{"n_layer": 19, "n_head": 8, "n_kv_head": 8, "vocab_size": 3832, "norm_place": "pre", "norm_eps": 1e-05, "positions": "learned", "bias": "all", "init_std_up": 0.0177, "init_std_down": 0.00288, "init_out_by_depth": true, "grad_clip": 1.0, "schedule": "wsd", "doc_mask": true}
Each number is 128 + 32 x the weight over its row's rms, rounded and kept within 0 to 255. Layers, rows and columns count from 0. The size above them is the row's rms in percent of the matrix's.

# layer 10 attention output (transposed), 512x320, rms 0.0773, rows 364-383, columns 0-79
size [118 115 121 113 114 123 107 130 112 114 113 108 125 109 101 120 127 129 128 108]
[[103 107 126 144  92 166 100 127  96 143 118 106 164 126  93 122 120 111 129 148 155 163 105 161  80 139 121 237 167  89 157 126 109 121 110 135  81 144 170  79 154 106 148  92 147  66 130 136 148 163 117 105 119 109 145 144 112 152  96 100 141 136 115 115  88 148 111  94  97 135 139 118  99 170 134  97  79  77 119 162]
 [124 101 104 123 119 163  78 111 141 142  99 137 117 128 160 116 144 167 175 133 159 136 119 130 137 157 149 103 155 143  65  95 151 103 136 144 113 106  95 110 114 123 183 152  60 172 158 135  87 114 184 183 101 156  89 198 153 103  87  99 133 130 180 116 117  72 156 104 132 126 152 124 154 110 136  92 113 161 207  90]
 [149 154 135 166 107  91 158 136  81 100 186 156 150  84 155 128 172 135 115 130 128 103  52 131  91 128 124 180 174  54 108 148 145  75 110 150  66 161 131 141 102 178 185 139 135 141 135 173 113 164 163 105 108  98 128  68 118 121 108 120 116 102 149 107 106 118 136 178 162 103 196  99  84 120 115 140 141 100 150 133]
 [117 125 124 113 173 158 143 168 153 190 129 110  99 108 131 114 140 128  81 198 128 118  94 131  52 177 128 167 146 171 151 127 170 163  97 151 180 115  85 107 128 130 197  70 149 152 134 126  76 146 160  69 130 129 146  83 166 115 104 102 161 151 130  79 125 141 176 143 154 133 136  88 116  75  97 159 153 120 120  83]
 [141 136 135 126 142 116 138 116 207 138  58 154 120  67 135 111  65 128 144 112 134  79  77 178 137 135 129 124 153 111 146  79 136 158 173 131 109 115 136 116 100 139 168  91 159  99 168 130 106 106  92  95 136  77 143 114 142 170 128 190 166 140 107 103 111 142 138 163 129 149  87 106 132 107 123 140 149 141  71 104]
 [132 132 175 118 112 117 161 118 126  86  73  88 143 144 117 139 113 106 174 119 109  85  88 131 179 160 140  99 147 168 192 129 136 174  92 189  68  98 158 159 125 150 131 146 105  88 174   0 120  91 133 147  58 158 138 137 147 136 150 158 190 148 130 122 133 101 142 179  93  77 110  82 172 180 132 171 187 152 160 142]
 [184 153 116 142  74 129 126 107 117 134  99  86 122 109 149 164  73 132 185 153 107 113  56 157  77 139 100  87 125 135  90 135 105 171 104 136 172 173 118 163 132 160 179 145  95 118  82 184 108 105 131 106 149  67 144 103 152 117  67  91 111 141 163 116 118  99 166  68 122 129  80  83 149 142 121 111 132  95 172 140]
 [115 115 195 106 101 108 139 157 133 126 135  78 130 236 103 114 145 142 169 138 116 150 175 119 209 139 122  71 119 181 143 103 133 146 129  67  65  79 167 150 110  91 153 132  98 142 151  59 117 114 108 126  83 100 111 204 216 108 210 149 204 194 108 138  99 113 149 146 100  79 119 146 140 122 158 120 141 171 132 135]
 [125 158 128 110  82 128  96 104 155  88 126 143 159 145 143 103 153 171 193 102 174 116 159 101 215 113 129  32  88 151  98 153 132 147 170 121 129 100 142  98 135 130  89 121  93 168 104  89 124 121 138 159 122 145 177 110 120  95 117 183  54 140 152 164 123  65 127 104 166 128 162 147 132  88 129 132 138 158  93 130]
 [118 122  92 162 134  95 107 151 131 117 151 127 128 106 170 137 180 175 128  83 173 109 152 124 114 115 136 112 181 137  98 112 126  79 112 158  56 187 156 105 138 121  83 133  68 124 168 197 133 126 104 171  91 120  83 103 104 140 130 111  83 158  99 112 124 140  82 143 164 164 130  89 128 109 162 105 141 108 195 158]
 [115 141 148 122 121 105 138 148 122 153 155  52 161 141  88 152 144 108 154 121 109 133 191 101 138 128 120 116 119 197 138 136 139 106 108 161 107  93 154 171 115 108 191 124  88  94 134  75  93 135 134 110  58 141 113 174 225 141 136 117 186 129 109 151 123 116 192 136 104 123 159  72 192 115 141 106 214 119 153 149]
 [169 150  67  94  90  47 114  60  94  86 158 146 192 116 115 119 141 162 165 134 170 160 161 128 114 140 124 130 137 198  45 114  84 217 143 103 142 195 150  92 134 163  47 170 106  89 102 118 122 185 110 175  99 169 152 183 170 114  87 154 120 184 163 110 104 113 120  82 165 104 131  92  82 150  72 100 131  96 142 157]
 [123 138 181 142  69 168  92 118 185 137  96 164 164 138 105 115 123 163 215  89 115 138  71 103 144 143 157 132 131 165 117 121 117 110 130 129  29 133 151 103 141 125 169 108 134 164 115 113  90  90 111  97 119 115 142 134 169 116  88 187 150 161 160 125  85 111 160  87 163 121 167 206 150  64 127 144 104 208 107 149]
 [117 108 129 107 106 146 120 122 161  93 119 135 145 104 180 154 116 127  98 110 131 103 158 132  25 131 133 136 107 150 114 154 135 135  98  68 172  89  86 146 141 110  89  74 184 128 160 139 165 143 165 116 108 134 153  99  58 115 104  98  87  15 165 140 120 135 174 142 146 188 146  69 134 204  65 198 160  74 154  83]
 [ 80 144  98 138 157 154  83 175 149 134 103 197 131  82 134 149  94 117  71  94  76 132 137  98 163  89 115 133 134 119  73 180  87 116 161 112 122 137 143 142 124  69 102 124 162 194 137 150 135 156 112 128 147 177 132  77 125 152 153  33  71  89  80 143 148 182 137  91 164 177 156 156 106 119 138 136 121 155 121 112]
 [152 132 136 164  46 142  87 110 131  85 125 116 119 128 146 123 120 122  99 108  98 143 161 140 107 132 139  88 155 175 152 148  73 201 104  85 102 126 121 117 168 109  84 113 163  80  93  96 193 115 110 129  72  75 143 135 167 113 173 145 140 159 136 114 138 168  74 126 121  86 116 106  78 134 101 134 148 144 127 100]
 [129 145 172 128 157  80 142  71 156  73 154 145 158  78 134 132 104 113 138 128 147  91 130 128 121 101 111 107 107  80 180 108 133 157 157  73 142 194 118 132  83 199  52 205 145  76 125  92 120 132  84 113 160 135 160 143 122 162 121 145 124  31  75 147  96 133 110 151 137 104 159  74 107  86 102 122 128  84 167 130]
 [103 141 149 113 142 114 130 147 113 146 138  99 152 149 156 101 161 129 104 209 182 152 162 168 141  93 155  70 119  99  88  98  89 138 146 103 178 167 126 152  69 106 104 129  69 153 116 138 133 184 179  99 160 115 103 105 161 105 156 101 128 163 156 105 157  89 121 107 193 127 184 120 118  17 103 167 137 125 131  95]
 [127 136 144 154 124 170 188 118 100 142 156  73 129 147 147 136 143 115  97 175 108 146 155 138 181 125 104 102 100  82 147 155 111 112 122 131 182  91 156 161 139 125 152 172 150 117 109 126 118 153 163 128  83  57 129 165 185 163 165  94 161  91 134 129  94 136 121 130 111 124  80 110 165 130 142 154 176  92 124 137]
 [151 127 156  68 142 179 139 123 119 136 129 171 101 160  85 108 135 107  77 127  94 144 115  73 149 120 137 206 125 171 135 101 123 110 126 114  94 109 118 113 176 128 138 117 126 151 190  92 128 104 129 120 138 173 107 133 127 134 187 170 134 160 110 104  97  92 143 132 148 123 114 159 120 165  75 140 124 161  99  99]]
# layer 10 attention value, 512x320, rms 0.0473, rows 365-383, columns 0-79
size [108 107 104 106 122 102 117 103 110 104 102 121 100  96 107 123 116 117 105]
[[144 142 134 107 185  54 136 128 148 152 133 140  91 126  86 122 102 123  97 199 136 128 150 124 137 145 116 149 122 167 110 117 139 141 199  91 105 124 171 160 154 141  82  69 216 123 142 150 209 103 162 109 206 126 149  99 137 158 111 139 165 104 150 115  99 142 184 148  90 155 112  76 113 149 163  82 145  89  85 166]
 [130 128 125  80 147 145 126 124 160 119 106 132  76 131  67 150  84 139 113 111 107 125 163 143 194 109 136  86 103 213 155 126 141 134 125 115 167 120  68  86 136  47 150 118 114 178 103 119 133 166  69 123 156 187 126 145 105 160 132 144 159 189  75 188  87 120  65  76 101 176 144 165 132 152 106  86 138 160  85 105]
 [153 127 103 103 132  31 125 100  74 104  85 114 101 150  97 166 129 170 112  79 133 117 110 138 155 128 134 114 126  85 127 140  89  90 140  95  90  93 134 188 135 137   3 160 155 159 124 132 179 162 169 153 203 169  74 122  94 174  92 141 112 101 107 118 142  83 160 133 103 139 122  98 139 146 190 111  86 165  81 118]
 [ 94 133  79  84 130 147 119 109  84 146 151  75 159 255 170 152 146 138 105 103  98 139  76 113 116 121 133 134 121  59 117 160  95 132 117 131 163 186 124  92 117 135 105 145 132 171 107 116 130 142 177 114 110 169  70 128 127  98  93  92  89 108  96 110 151 140 111 109 102 163 115 144 178  98 119 149 129 131 107 100]
 [143 104 126 143 116 157 143  94 114 136 159 121 158 185 185 127 166 158 109 111  75 139 159 110 142 131 114 150 109 111 100 114 130 118 148  96 123 181  55 169 112  95  94  85 158 153 101 128  96 185 107 111 210 130 131 137 106 116  92 143 115 171 162 125 119 168 114 113 101 188 112 164 144  98 146 115  83 109 120 116]
 [ 93 130 162 111 223 129 126 138 149 134 124 155 101 103 101 122 136  81 109 126 204 136 132 102 145 121 124 167 129 135 187 170 166 157 144 107  63 131 127 101 137  80 109  93 179 132 146 113 227 162  73 160 149 207 113 146  82 151 107 142 146 137  86 102 131 125 127 157 110 160 132 172 126 126 115 119 123 182  57 113]
 [152 127 102 148 114 170 135 131  87  91 123 154  90  53 130 103 145 122 124 120 126 137 142 107 113 156 126 183 105  93 100 149 119 151 135 140 115 156 116 136 136 151 114 129 146  76 125 167 134 119 189 124 153 171 142 151 123 134  44 137  95 189 173 157 137 131  75 162 150 161 125 124 129  95 127 118  93  97 203 172]
 [114 137  70  91 140 183 142 174  89 170 172 152 118 121  83 105 138 135 117 115  55 146 117 114  87 130 129 151 141 123 149  85 140 146 103 126 103 176 170 120 173 104 186 139 121 116 158 111 140  91 149  99  61 109 116 134 158 105 141 109 143 127 110 134 121 179 151 173 127 176 117 116 100 140  91 122 132  88 170 150]
 [132 134 158 149 124  97 142 115 129 113 157 153 127 212 117 107  58 103 166 188  53 125 156 138 205 133 134 133  96 180 122 184 143  85 189 111 180  95 138 129 124 138 153 132 152 149  78  74  92 133 102 136 188 111 148  93 149  74 162 150 148  61 106 119  63 166 125  95 124  39 141 193  92 181 101 123 140 134 120  81]
 [147 114 108 181 171 112 146 135 102 122 112 164  41 169 164  94 128 138  99 144  72 150  88 123 160 140 116 119 126  97  77 155 106 112 168 110 158 138 122 131 143 133  87  61 205 106 137 174 137 175 187 120 203 145 139 141 109 144  97 131 101 156 142 110  96 125 109  99 133  65 117 176 110 166 148 121  39 129 107 118]
 [126 134 144 151 132 177 135 202  94 135 135 154 139  70 143 115 135  53 128 107  74 152  72 130 115 122 143 125 117  79 191 158 126  90  75 144  95  80  77 203 134  87 135 127 114 133 151 150 136 122  74  55 133 141 115  83  86  98 165 143 127  87  87 148 158 183 159 184  96 146  97 106 116 185 178  67 121 159 115 152]
 [125 141  63  75 126 162 142 141  70 162 125  98  97  46  88 110 154 143  81 141  85 131 136 104  93 143 125 124 141 124 164 122 134 178 164 115 170 137  98  95 142 155 133 121 132 147 174 194 141 111 139 175 155 132 107 170  60 154 156 129 133 134 118 155 144 155 110 188  85 162 114 104 129 163  60 132 153  81 157 130]
 [132 128  73  82 192 121 117 117 152 175 143 147 124 136 110  90 119 130  70 152 166  94  56 127 186 131 115 134 137 137 100 125 137 144 106 149 119 141 210 130  81 133 121 149 109 174 130 167  27 100 156 114 100 118 122 118 156 115 104 121 161 151  74 107 126 135  78 107 119 135 127 139 136 109 164 115  82 144  62 134]
 [167 104 176 154 179  89 145 143 111 139 112 147 161 181 123 115  98  76 157 169 113 127 119 158 108 139 120 116 145 170 164  85 153 123  91 152 136  96 191 109 120 191 174 135  89  61  80 146 155 121 162 141 144  86  81 145  79 135 148 157 126 196 187  90 124  91  89 102 107  18 139 116 158 172 180 112 111 156 186 121]
 [171 127 141  56  90 151 139 154 180 121 116 104 131 128 110 119 154 134 141  79 121 147 114 134 105 137 137 138 100 135 108  99 155 114  97 166  59 140  75 180  79 125  86 159  78 203 237 158 126 127 163 160 214 137 139 116 163  91 102 119 142 159 116 160 111 151 144 130  77 166 120 182 141 100 162 130 138  73 156 136]
 [140 151  50 115  84 169 119 153 105 150 158 118 134 118  80 136 129 133 116 150 145 118  67 143 103 107 135 155 136  88  90 153 112 149  73 134 145 158 123 129 135  92 193  71 127 149 122 180  97 101 153 150 112 134 144  70 135 119 105 119 151 154 184 117 163 127  95  99 108 162  97 182 141 165 169 145 182 191  96  99]
 [144 123  97 119 171  91 129 134 129  97  73 154 106  91  70 154  80  99 154  99  96 115 120 106 172 129 125 173 126 138 134 120 114 134 140 143 108  93 151 131 170 136 134 152 137  86 138 108 121  78 193 189 142 154 116 159 115 172 133 156 138 172  75 122 117 127 115 158  98 182 110  74 131 165 154  76 108 167 154 123]
 [137 130  89  94  73 133 116 133 157 110 113 152  68 124  86 138 127 160  91  61 132 152 114 135 123 105 130 113 131 157 129 188 110 118 137  98  66 189 145 143 212  99 112  34 121 103  80 107  71 148 139 137 183 184 146 138  68 131  81 116 115 165 110  97 173  78  91 109 124 109 124 128 140 120 109 145 115 112 145 136]
 [129 106 108 203  94  71 128  78 111 101 130 134 161  87 199 132  74 114 150  90 112 125 152 133 110 142 131  90 151  94  63 174 150 201 106 195 162  98 180 177 136  70  81 148 145 156 140 132 147 119 123 110 111 127 201 146  95 136 123 141  89  99 142 139 126 160 105 160 113 120 144 135 108 105 158 119  93 102 123 188]]
# layer 10 attention query, 512x320, rms 0.0772, rows 384-406, columns 0-79
size [125 103  93 107  99 104  99 101 123 106 108 105 110 103 108 145 104 110 103 105  98 112 103]
[[127 127  86 116 169 122 115 140 136 139  56 135 138 130 141 143  94 137 110  94 148 129 149 147 110 100 136 147 137  88 107 162 162 159 134 165  68  90 117 118 112  96 119 143  82 118 115  88 113  79 149 106 171 113 156 136 155 146 101  85 170  89 128 124 121 104 162  88 169 101 190 112 138  87 128 108 130  96 130  96]
 [136 135  80 149 154 162 120  92  86 117 101 114 144 149 110 132 111 137 228 124 180 129 166 135  88 117 130 103 127  85  99 111 122 127 178 135 117 107 121  98  91  30 161 182 131 157  93  67 111 141 131 149 109 114 180 123  82 205 118 147  95 108 150 136 159  62 130 128 184  97 125 148 119 158 107 119 121 155 103  93]
 [ 90 127 120 104 134 173 178  96 126 148  82 113 137 132 175 146 183  94  70 135  61  93  75 137 170 166 118 158 171 168 167 132  97 132 157  59 115 119 113 159 104 138 132 109 165 110 158 114 112  99 138 130 139 123  71 106 152 132 124 162 138 122 143 152 142 129  84 115  56  79 144 111  97 138  89 177 102  78  96 193]
 [138 145 132 156 157 100 108 130 111 143  83 181 200 187 128 165 120  85 115  85 133 140 123 128 174 120 123  93 124 141  76 115 212 187 159 200 173  84 153 161 140 168 115 152 104 149 105 101 146  42 176 178 110 149 188 112 111  87 148 116 106 193 151 147  60 101 126  67 133 115 119 155 154 138 114 120 154  89 117 106]
 [102 114 177 131 129  42 104 163 147 125 151 112 150 131 120 148 106 142  63  86 109 121  82 111  78 124 137 101  78 119 100  82 135  90  93 162 136 135 146 109 124 119  97  86 128 136 152 105 120 123 153 145  80 161 107 149 141 137 152 140 127 153  82 105 106 162 162  89 110  93 144 126 120  98 116 118 184 158 114 134]
 [101 158 152 124  94 133 137  67 149 132 116 100 115 140 156 160 124 109  63 121  77 110 100 130  68 169 131 134 127 130 173 161  95 135 123 121 151 159 110 184 162 201 107 108 144  57 159 154 130 100 153 138 144 123  70 137 162 135 126 131 175 158  95 182  88 103 116 136  44  99 139 101  85 142  96 125 124  87 123 162]
 [142 148 171 126  87 104 158 127 177 176 153 138 151 108 109 156 126 106  47  90 135 122  81 117  70 170 131  97 116 132 157 110 112 133 105 131 170 145 131 162 151 186  95 105 145  84 116 135 156  78 153 172  86 166  95 158 170  98 145 121 153 149  71 147  81 151 165  85  65 126 117 112 101  97  95 124 179 138 135 140]
 [106 169 130 152 114  67 134 165 105 178 130 119 131 173 105 197 152  96  66  43 124 108 166  92  66 140 126  75 146 138 217 190 129  91  73 157 166 134  95 104 166 151 112  99  79 136 167 105 137  89 185 140 115  75  77 194 156 105 145 101 171 125 109 125 128 153 114 108 127  95 124 108 122 107 101 110 105 144 168 130]
 [145  74  93 124 140 112 131  70 164 102 137 120 132 163 182  86  89 106 154 140 106 135 113 197 105 119 132 146 154  83  94 149 152 143 112 130  37 108 104 127 132 138 121 139  71 136 118 143 163 102  89  93 200 156 200 127 159 101 131 115 140 106 136 103 100 120 150 151 116 165 155 102 133  99 135 118 126  73 166 109]
 [106 121  98 132 139  95 121  95 141  99  91  75 118 131 112 107  81 157 154 135 149 166 121 139 129 115 130 153 134 103 131 170 116 150 145  79  37 141 114  58 113  85 122 153 126  96 121 182 145 126  87 135 148 158 214 166  85 194 136 134 155 112 115  62 188  73 114 212 150 145 171 100 121 123 177 104 155  88 102 141]
 [124 153 167 134  88  99 156 203  71 128 140 191 133  43 114 169 135 126  58  80 107 120  81  57 117 143 114  98 135 178 118 165  79  77  66 105 164 115 155 132 136 133 123 113 121 140 102 127 142  91 138  92  96 150  60 137 129  95 117 120 145 131  85 105 139 212 113  81 130 114 125 129 124  96 104 128 136 130 156  94]
 [117 151 144  38 136 167 153 178 115 110 108 144 129  94 101 113 151  77 174 163  93 113 133 142 187 136 120 135 169 151 163 177 154 135 124  76 155 117 115 161 128 127 170 118 161 188 139  59 137 131  56 129 137 105  76 132 128 117 134 170 102 172 132 117 188 131  67 149 136 182 117 133 129 168 111 172  68 115 195 141]
 [147 159 138 120 132  73 128 156 136 136 122 181 123 139 104 155 109 142  64  85 137 109  66  86 126 158 126 103 124 147 107  99  98  58 145 131 159 130 185 110 129 125 100 113 126  85  92 142 161 111 161 137  85 178  99 142 151 109  93 146 127 141 100  86 119 192 126  90 115 129 139 104 146 138 146 167 132 132 113 115]
 [146 166 130 156 150  95 111 123 122 112 104 144 102 133  99 187 111 125 151  34 189 173 155  88  79 108 118  82  87  65 144 143 140 143 133 173 166 113 140  89 139 175 146 171 121 128 151 141 144 100 169 183 148 115 173 165  94 116 141 125  75 147 102  96  68  95 204 117 113 111 159 143 130 180 168  92  98 121 150 113]
 [172 128 101 134 140 107 127 210 116 161  72 153 111 103  82  92 103 104 140  76 153 108 194 125 151  80 139 180 153 104 140 156 205 213 103 148 107  90 141 151 113 120 135 159 118 160  77  82 108 124 117 117 138 128 169 124 114 113 101 123  65 114 122 151 126 141 162 115 203 113 134 150 156 112 159 105 156 146 138 132]
 [108 109 191 113 131 156 134 137 112 119 173 158 199  85 141  85 155  79 124 178  54 135 116 104 178 137 130 168 146 172 150 106 110 202 113  99 142 172 142 196 129 166 117 114 148 131 167 153 104 148 115 145 102 130  74 132 110 117 120 179 114 165 161 147 119 109 119 110 126 158  79 132 107 114 144 140 124 137 154 169]
 [197 139 136  76 127 173 136  91 138 102 137 116  86  78 135 107 106 167 134 171 128  85 140 166 133 147 119 184 115 107  94 117 105 154 178 110 145 140 119 171 123 103 119 134 100 126 152 102 104 166  85  66 191 113  89 116 122 129  89 150 138 144 110 161  98 111 151 173 101  96 120  77  89 141 155 152 126 114 117 151]
 [126 170 159  98  94 161 161  67 117 135 127 119 185 108  94 128 114 126 113 133  86  90 126 121  89 156 128 184 145 134 184 163 115 103 127 155 148 214 154 171 154 130 108 112 114 118 137  97 139 128  87 121 156 140  94 141 115 139  99 111 144 158 110 166 142 140 125 150  76 203 101 142 110 105 115 131  86 126 130 143]
 [198 125  66 136 136 107 113 120 139 103 130 129 105 160 105 116 112 172 191 137 178 116 161 175 185  71 124 142 124 114  67 132 223 145 198 115  98  77 141 121 121 109 144 152 109 145 140 114 122 112  91 137 158 110 159 121 106 116 103 119  71  94 117  89 137 118 151 179 167 111 156 128 167 128 168 115 145 142 145 124]
 [ 89 131 153 169 107 120 121 160 113 168 123 101 181 179  89 138 138  84 129 103 132 124 154  90 135 123 142  29 137 181 157 134 155 171  86 144 189 121  95 105 149 187 139 122 108 143 130 116  92  79 171 200  88 133 121 133 113 103 162 133 134 177 110 146 115 114 147  91 140 137  60 140 135  93 103  85 128 205 115 130]
 [142 157 111 152 173  98 109 147 151 134 135 103 111  93 126 140 110 123 154 103 177  86 145 139  79  96 139 168 105  71 121 139 181 158 125 194 152 155 105 117 128  88 132 170 106 134 128  67  85 122 156  88 153 119 145 113 136 127 103  83  98 130 119  78 107 129 126 142 137 155 115 120 161  81 124 149 177 100  68 105]
 [ 80 115 132 131  87 149 143 160 116 123 151 117 128 141 118  75 163 119 150 174 120 146 177 105 209 146 135 105 159 188 143 142  88 109 159  61 115 147 126 108 103 109 169 123 156 185  93 165 148 168 148 157  74 142  85 112  75 155 120 154 111 105 148 115 182 127  33 160 148 133 117 152 125 134 121 179 104 140 132 149]
 [ 94 145 169 151 164 108 128 189 168 159 138 120 137 118 147 128 137 134 156 136 107 147 173  80 184 126 134 113 139 121 152 144 129 146 185 215  90 136 122 138 135 106  88 113 133 178 154  81  79 115 137 152 126 160 153 168  55 177 153 105 110  84 107 155 116 104 168 217 117 177 155 190 138 149 172  95 148  59  35 154]]
# layer 10 attention key, 512x320, rms 0.0668, rows 384-406, columns 0-79
size [106 102  90  94 101  96  97 114 119 113  93 106 100  93  95 118 104 106  94 106  90 103 108]
[[143 118 104 131 125 112   0 120 141 127 162 117 126 107 135 143 116 136 160 139 121 208 106 144 104  31   0 131  53 110 148 144 153 128  81 149  95 107  67 128 139 104 106 165 125 152 115 123 128 145 160 125 145 125 122 126 153  81 124 111 136 114 118 119 150 142 140 145 149 129 180 133  99 123 129 154 134 137 121 108]
 [142 145 114 158 125 158  31  96 143  91 152  83  81 126 176 129 115 181 142 145 167 200 136 180  85  91   0 140  42  90 140 111 150 125 132 174 104 159  69 135 142 118  81 169 147 118 184  94 111 142 208 146 109 134  96 128 137 142 103  94  97  88 110 103 156 142 140 110 101 119 154 138 140  82 109 173 132  75 117 140]
 [109 140 114 128 137 111 242 115 105 155  90 128 130 128 123  89 188  88 143 139  97  99 154 107 107 188 255 138 244 100 170 160 135 137 124 137 134 114 122 114 129 139 140 125 127 146 132 129 141 114 101 148 149 127 154 111 119 159 147 111 138 129 120 140 122  86 142 136 132 123  96 161 128 120 126  92  97 162 128  85]
 [125  74 129 134 146 131  54  99 145 102 146 117 114 109 151 153  85 130 160  94  77 136  54 161 122  72   0 134  20 143  87  92 155 122 106 136 101 143 114 121 142  88 115  64  97 111 129 144 126 121  85  92 143 129  97 138 115 105 142 156 131 107 133  71 136 171 136 148 128 128 143  82 119  86 146 138 119 101 121 162]
 [161 127 131 162 131  74 249 115 101 134 114 130 136 135  90 138  95  92 106  71 124  71 114 135 162 224 255  70 189 165 104 133  71 137 153 137 140 162 146 128 130  78 105 142 150 111  92  86 114 134 142 166 130 124 125 172 146 125  97 164 133  95 152 130  91 113 135  94 120 135 122 123 145 135  85  70 134 136 179 164]
 [104 173 110 121 123 110 255 116 108 181 101 123 153 133 112  84 159  78 127 123 112  98 178 123 121 178 255 146 228  99 150 137 118 107 125 142 118 125 130 120 132 142 139 112 121 146 107 107 128 139 101 133 146 134 168 115 135 162 155 111 129 140 111 145 143  75 132 146 155 129 114 137 151 123 121  97 105 161 141 109]
 [133 147 116 148 122  86 255 135  92 188 116 123 158 140 116 114 100  99 119 105 105  85 203 130 136 169 255  97 181 133 137 144 108 121 133 137 134 121 106 122 150 138 136 120 126 149  86 114 131 141 107 123 147 122 166 143 136 145 118 115 125 133 119 145 137  70 145 121 147 111 161 143 177 129 102 105 108 153 163 116]
 [ 99 136  90 122 137  75 149 135  98 154  82 146 100 118 119 122 182 116  77 188 104 129 255 135 117 122 141 136 132  99 130 160 182 185 170 132 156 114 122 121  72 121 168  56 132 172 124 186 167 124 125 109 156 128 125 150 161 135 145 115 169 161 118 132 102  99 152 101 138 109 176 116 133 171 106  99 107 165 152  91]
 [154 108 105 135 121 159  18 152 124 136 127 133 144 114 101 120 140 139 159  78  92 104 133 116 187  55   0 119 148 153 109 128 179 126 122  69 102 112 122 116 136  76 110 119 150 132 136 106  86 158 126 102 137 114 122 148 124 101 146 154 117 111 148 110 141 169 135 174 148 141 161 129 118 138 180 174 160 107 149 122]
 [156 133 122 151  99 167  46 114 132 113 159  99 110 121 119 109  97 153 178 128 173 196 120 203 144  75   0 100 176 156 153 143 112 100 155 129  51 135 135 123 173  82  76 176 138 157 150 110 119 159 145 155 137 105 136 100 169  88 113 138 137  68 126 142 110 161 127 125 114  99  91 145 149  94 133 131 196 120  72 159]
 [118 130 127 110 125 109 255 138 129 138 116 135 122 142 108 128 156 108  89 129 114  77 121 127 115 187 255 119 198 132 184 155  65 135 107 129 139 148 114  92 114 137 135  79 131 113  97 119 114 148 143 127 111 125 131 147 130 119 111 152 141 119 101 128 136  68 141 121  80 133  80 142 159 120 133  79 141 179 127 135]
 [ 92 115 125  75 164 149 205 150 146 117  99 142 127 115 158  96 222 126 101 162 121  67 124 103 135 165 255 139 172 100 133 166  79 125 122  95 137  95 158 110  81 148 181 108 144 108 159 183 150 134 110 115 139 153 168 110  88 104 175 113 144 136 132 133 129 100 158 126  96 123 114 113 155 139 135 115  91 109 136 101]
 [116 124 130 157 135  72 255 148 119 163 125 113 146 134 102 144 122 110 111 139 110  93 157 100 109 201 255 100 165 148 138 117  86 117 127 135 166 119 106 118 115 116 132  94 139 146 104  82 137 148 136 139 107 133 103 128 144 156 109 184 182 130 139 126 129  93 139 120 139 102  91 155 162 141 118  91 118 164 134 127]
 [136 123 126 134 123 129  61 153 123 149 150 112 129 139 157 204  90 155 141 109 160 155 142 148 112  78   0 147   8 137  77  94 177  93 128 138 150 150 112 122 133  91 110 152 104 131 128 116 116 144 118  81 102 133  68 143 154 103 147 141 148 133 109  99 128 165 120 132 120 128 139  89 120 132 129 170 136 150  92 165]
 [145 103 131 131 118 134   2 119 155  87 150 122 123 137 134 151 118 171 149 137 138 167 116 136 117  33   0 117  36 147 119 123 153 125 114 146 130 109  93 133 132 145 141 131 112 150 122 156 135 120 124  99 142 125 113 105 142  76 137  98 120 121 124 111 131 168 135 146 132 155 183 127 131 139 124 165 126 102 116 118]
 [130 125 151  96  97 184 233 143 142  92 111 150 123 136 148 101 147 112 115 126 120  59  80 111 164 183 255 124 191 135 119 156 116 114 134 121 160 134 141 120 100 154 176  92 125 104 132 115 125  88 100 136 153 137 145 139  91 140 112 123 114 130 129 145 126 148 125 127  83 164  81 112 139 121 110  89 135  85 142 123]
 [ 90 177 110 114 131  89 185 130 138 147 137 125 181 144 145 115 173 104 104 144 187 117 134 116  81 161 255 140 156  67 137 106  80  76  94 130 135 111 104 162 118 155 167 168 157 133 115  86 117 142 120 132 132 109 119 109 120 142 164  97 110 121 154 115 204  65 129 169 179 128 149 135 159 163 116 166 108  92 166  86]
 [102 133 142 138 150 134 191 111 141 167 127 141 153 108 149  69 188 126 111 175  81 129 187 128 122 142 251 152 191  80 116 131 117  95 143 131 124 108 146 120  79 170 149  94 128 140 122 114 129 134 124 125 124 118 142  99 128 160 132 107 111 120 122 152 172  61 127 156 167  90 166 133 151 119 111  98 101  91 133  87]
 [135  97 128 133 135 143   0 113 157  97 146 126 129 116 154 150 107 143 122 124 152 179  95 137 148  63   0 137  39 141 106 119 149 136 113 115 126 142 126 133 140 115 122 144 130 121 154 159 125 130 121 105 130 134  93 126 125  99 131 115 127 122 132 108 128 154 124 143 149 116 160 104 104 143 127 158 140  99 119 138]
 [132 105 149 140 124 160 126 115 122 106 139 125  36 110 137 144 101  96 150  95 108 132 155 166 146  44  95 134 135 136  97 119 201 180 132 138 122 111 132 121 145 141 152  93  86 187 123 166 133 120  85 113 165 149 149 129 162 109 124  94  92 118 131 102 118 162 126  88 108 128 186 152 152 114 104  93 132 109 152 140]
 [119 116 149 154 132 141   0 141 144 100 136 126 140 107 151 125 106 199 124 138 149 172 138 131 143  59   0 161  48 110  79  91 159 118 137 151 128 123 157 165 119 117 135 134 126 138 133 139 144 138 131 120 117 122  99 122 115 117 123 117  98 123 136 110 140 159 120 143 170 126 185 102  91 155 143 107 132  86 127 166]
 [124 126 128 138 130 156 206 117 147 102  89 126 113 152 128 103 160 113 110 125  97 107 114 137 129 169 255  85 222 154 173 152 112 160 159 144 151 109 132 111 143 162 109 104 121 110 167 140 111  72 142 152 139 154 151 137 116 120 103 120 153 128 113 135  98 103 154  79  87 125  35 157 145  95 134  82 136 117 126 126]
 [150  66 190  95  97 115 102 117 121  69 148 131  95 113 120 139 113 145 160 125  98 170  92 132 102 129 102 160 110 165 140 110  90  98 146 147  81 206 182 107 146 114 133 170 103  76 149 178 113 106 109 143 163 148 165  98 131 131 110  95 167 140 129 106  72 144 139  81 201 128 133  64 135  87 112  72 145 191 110 109]]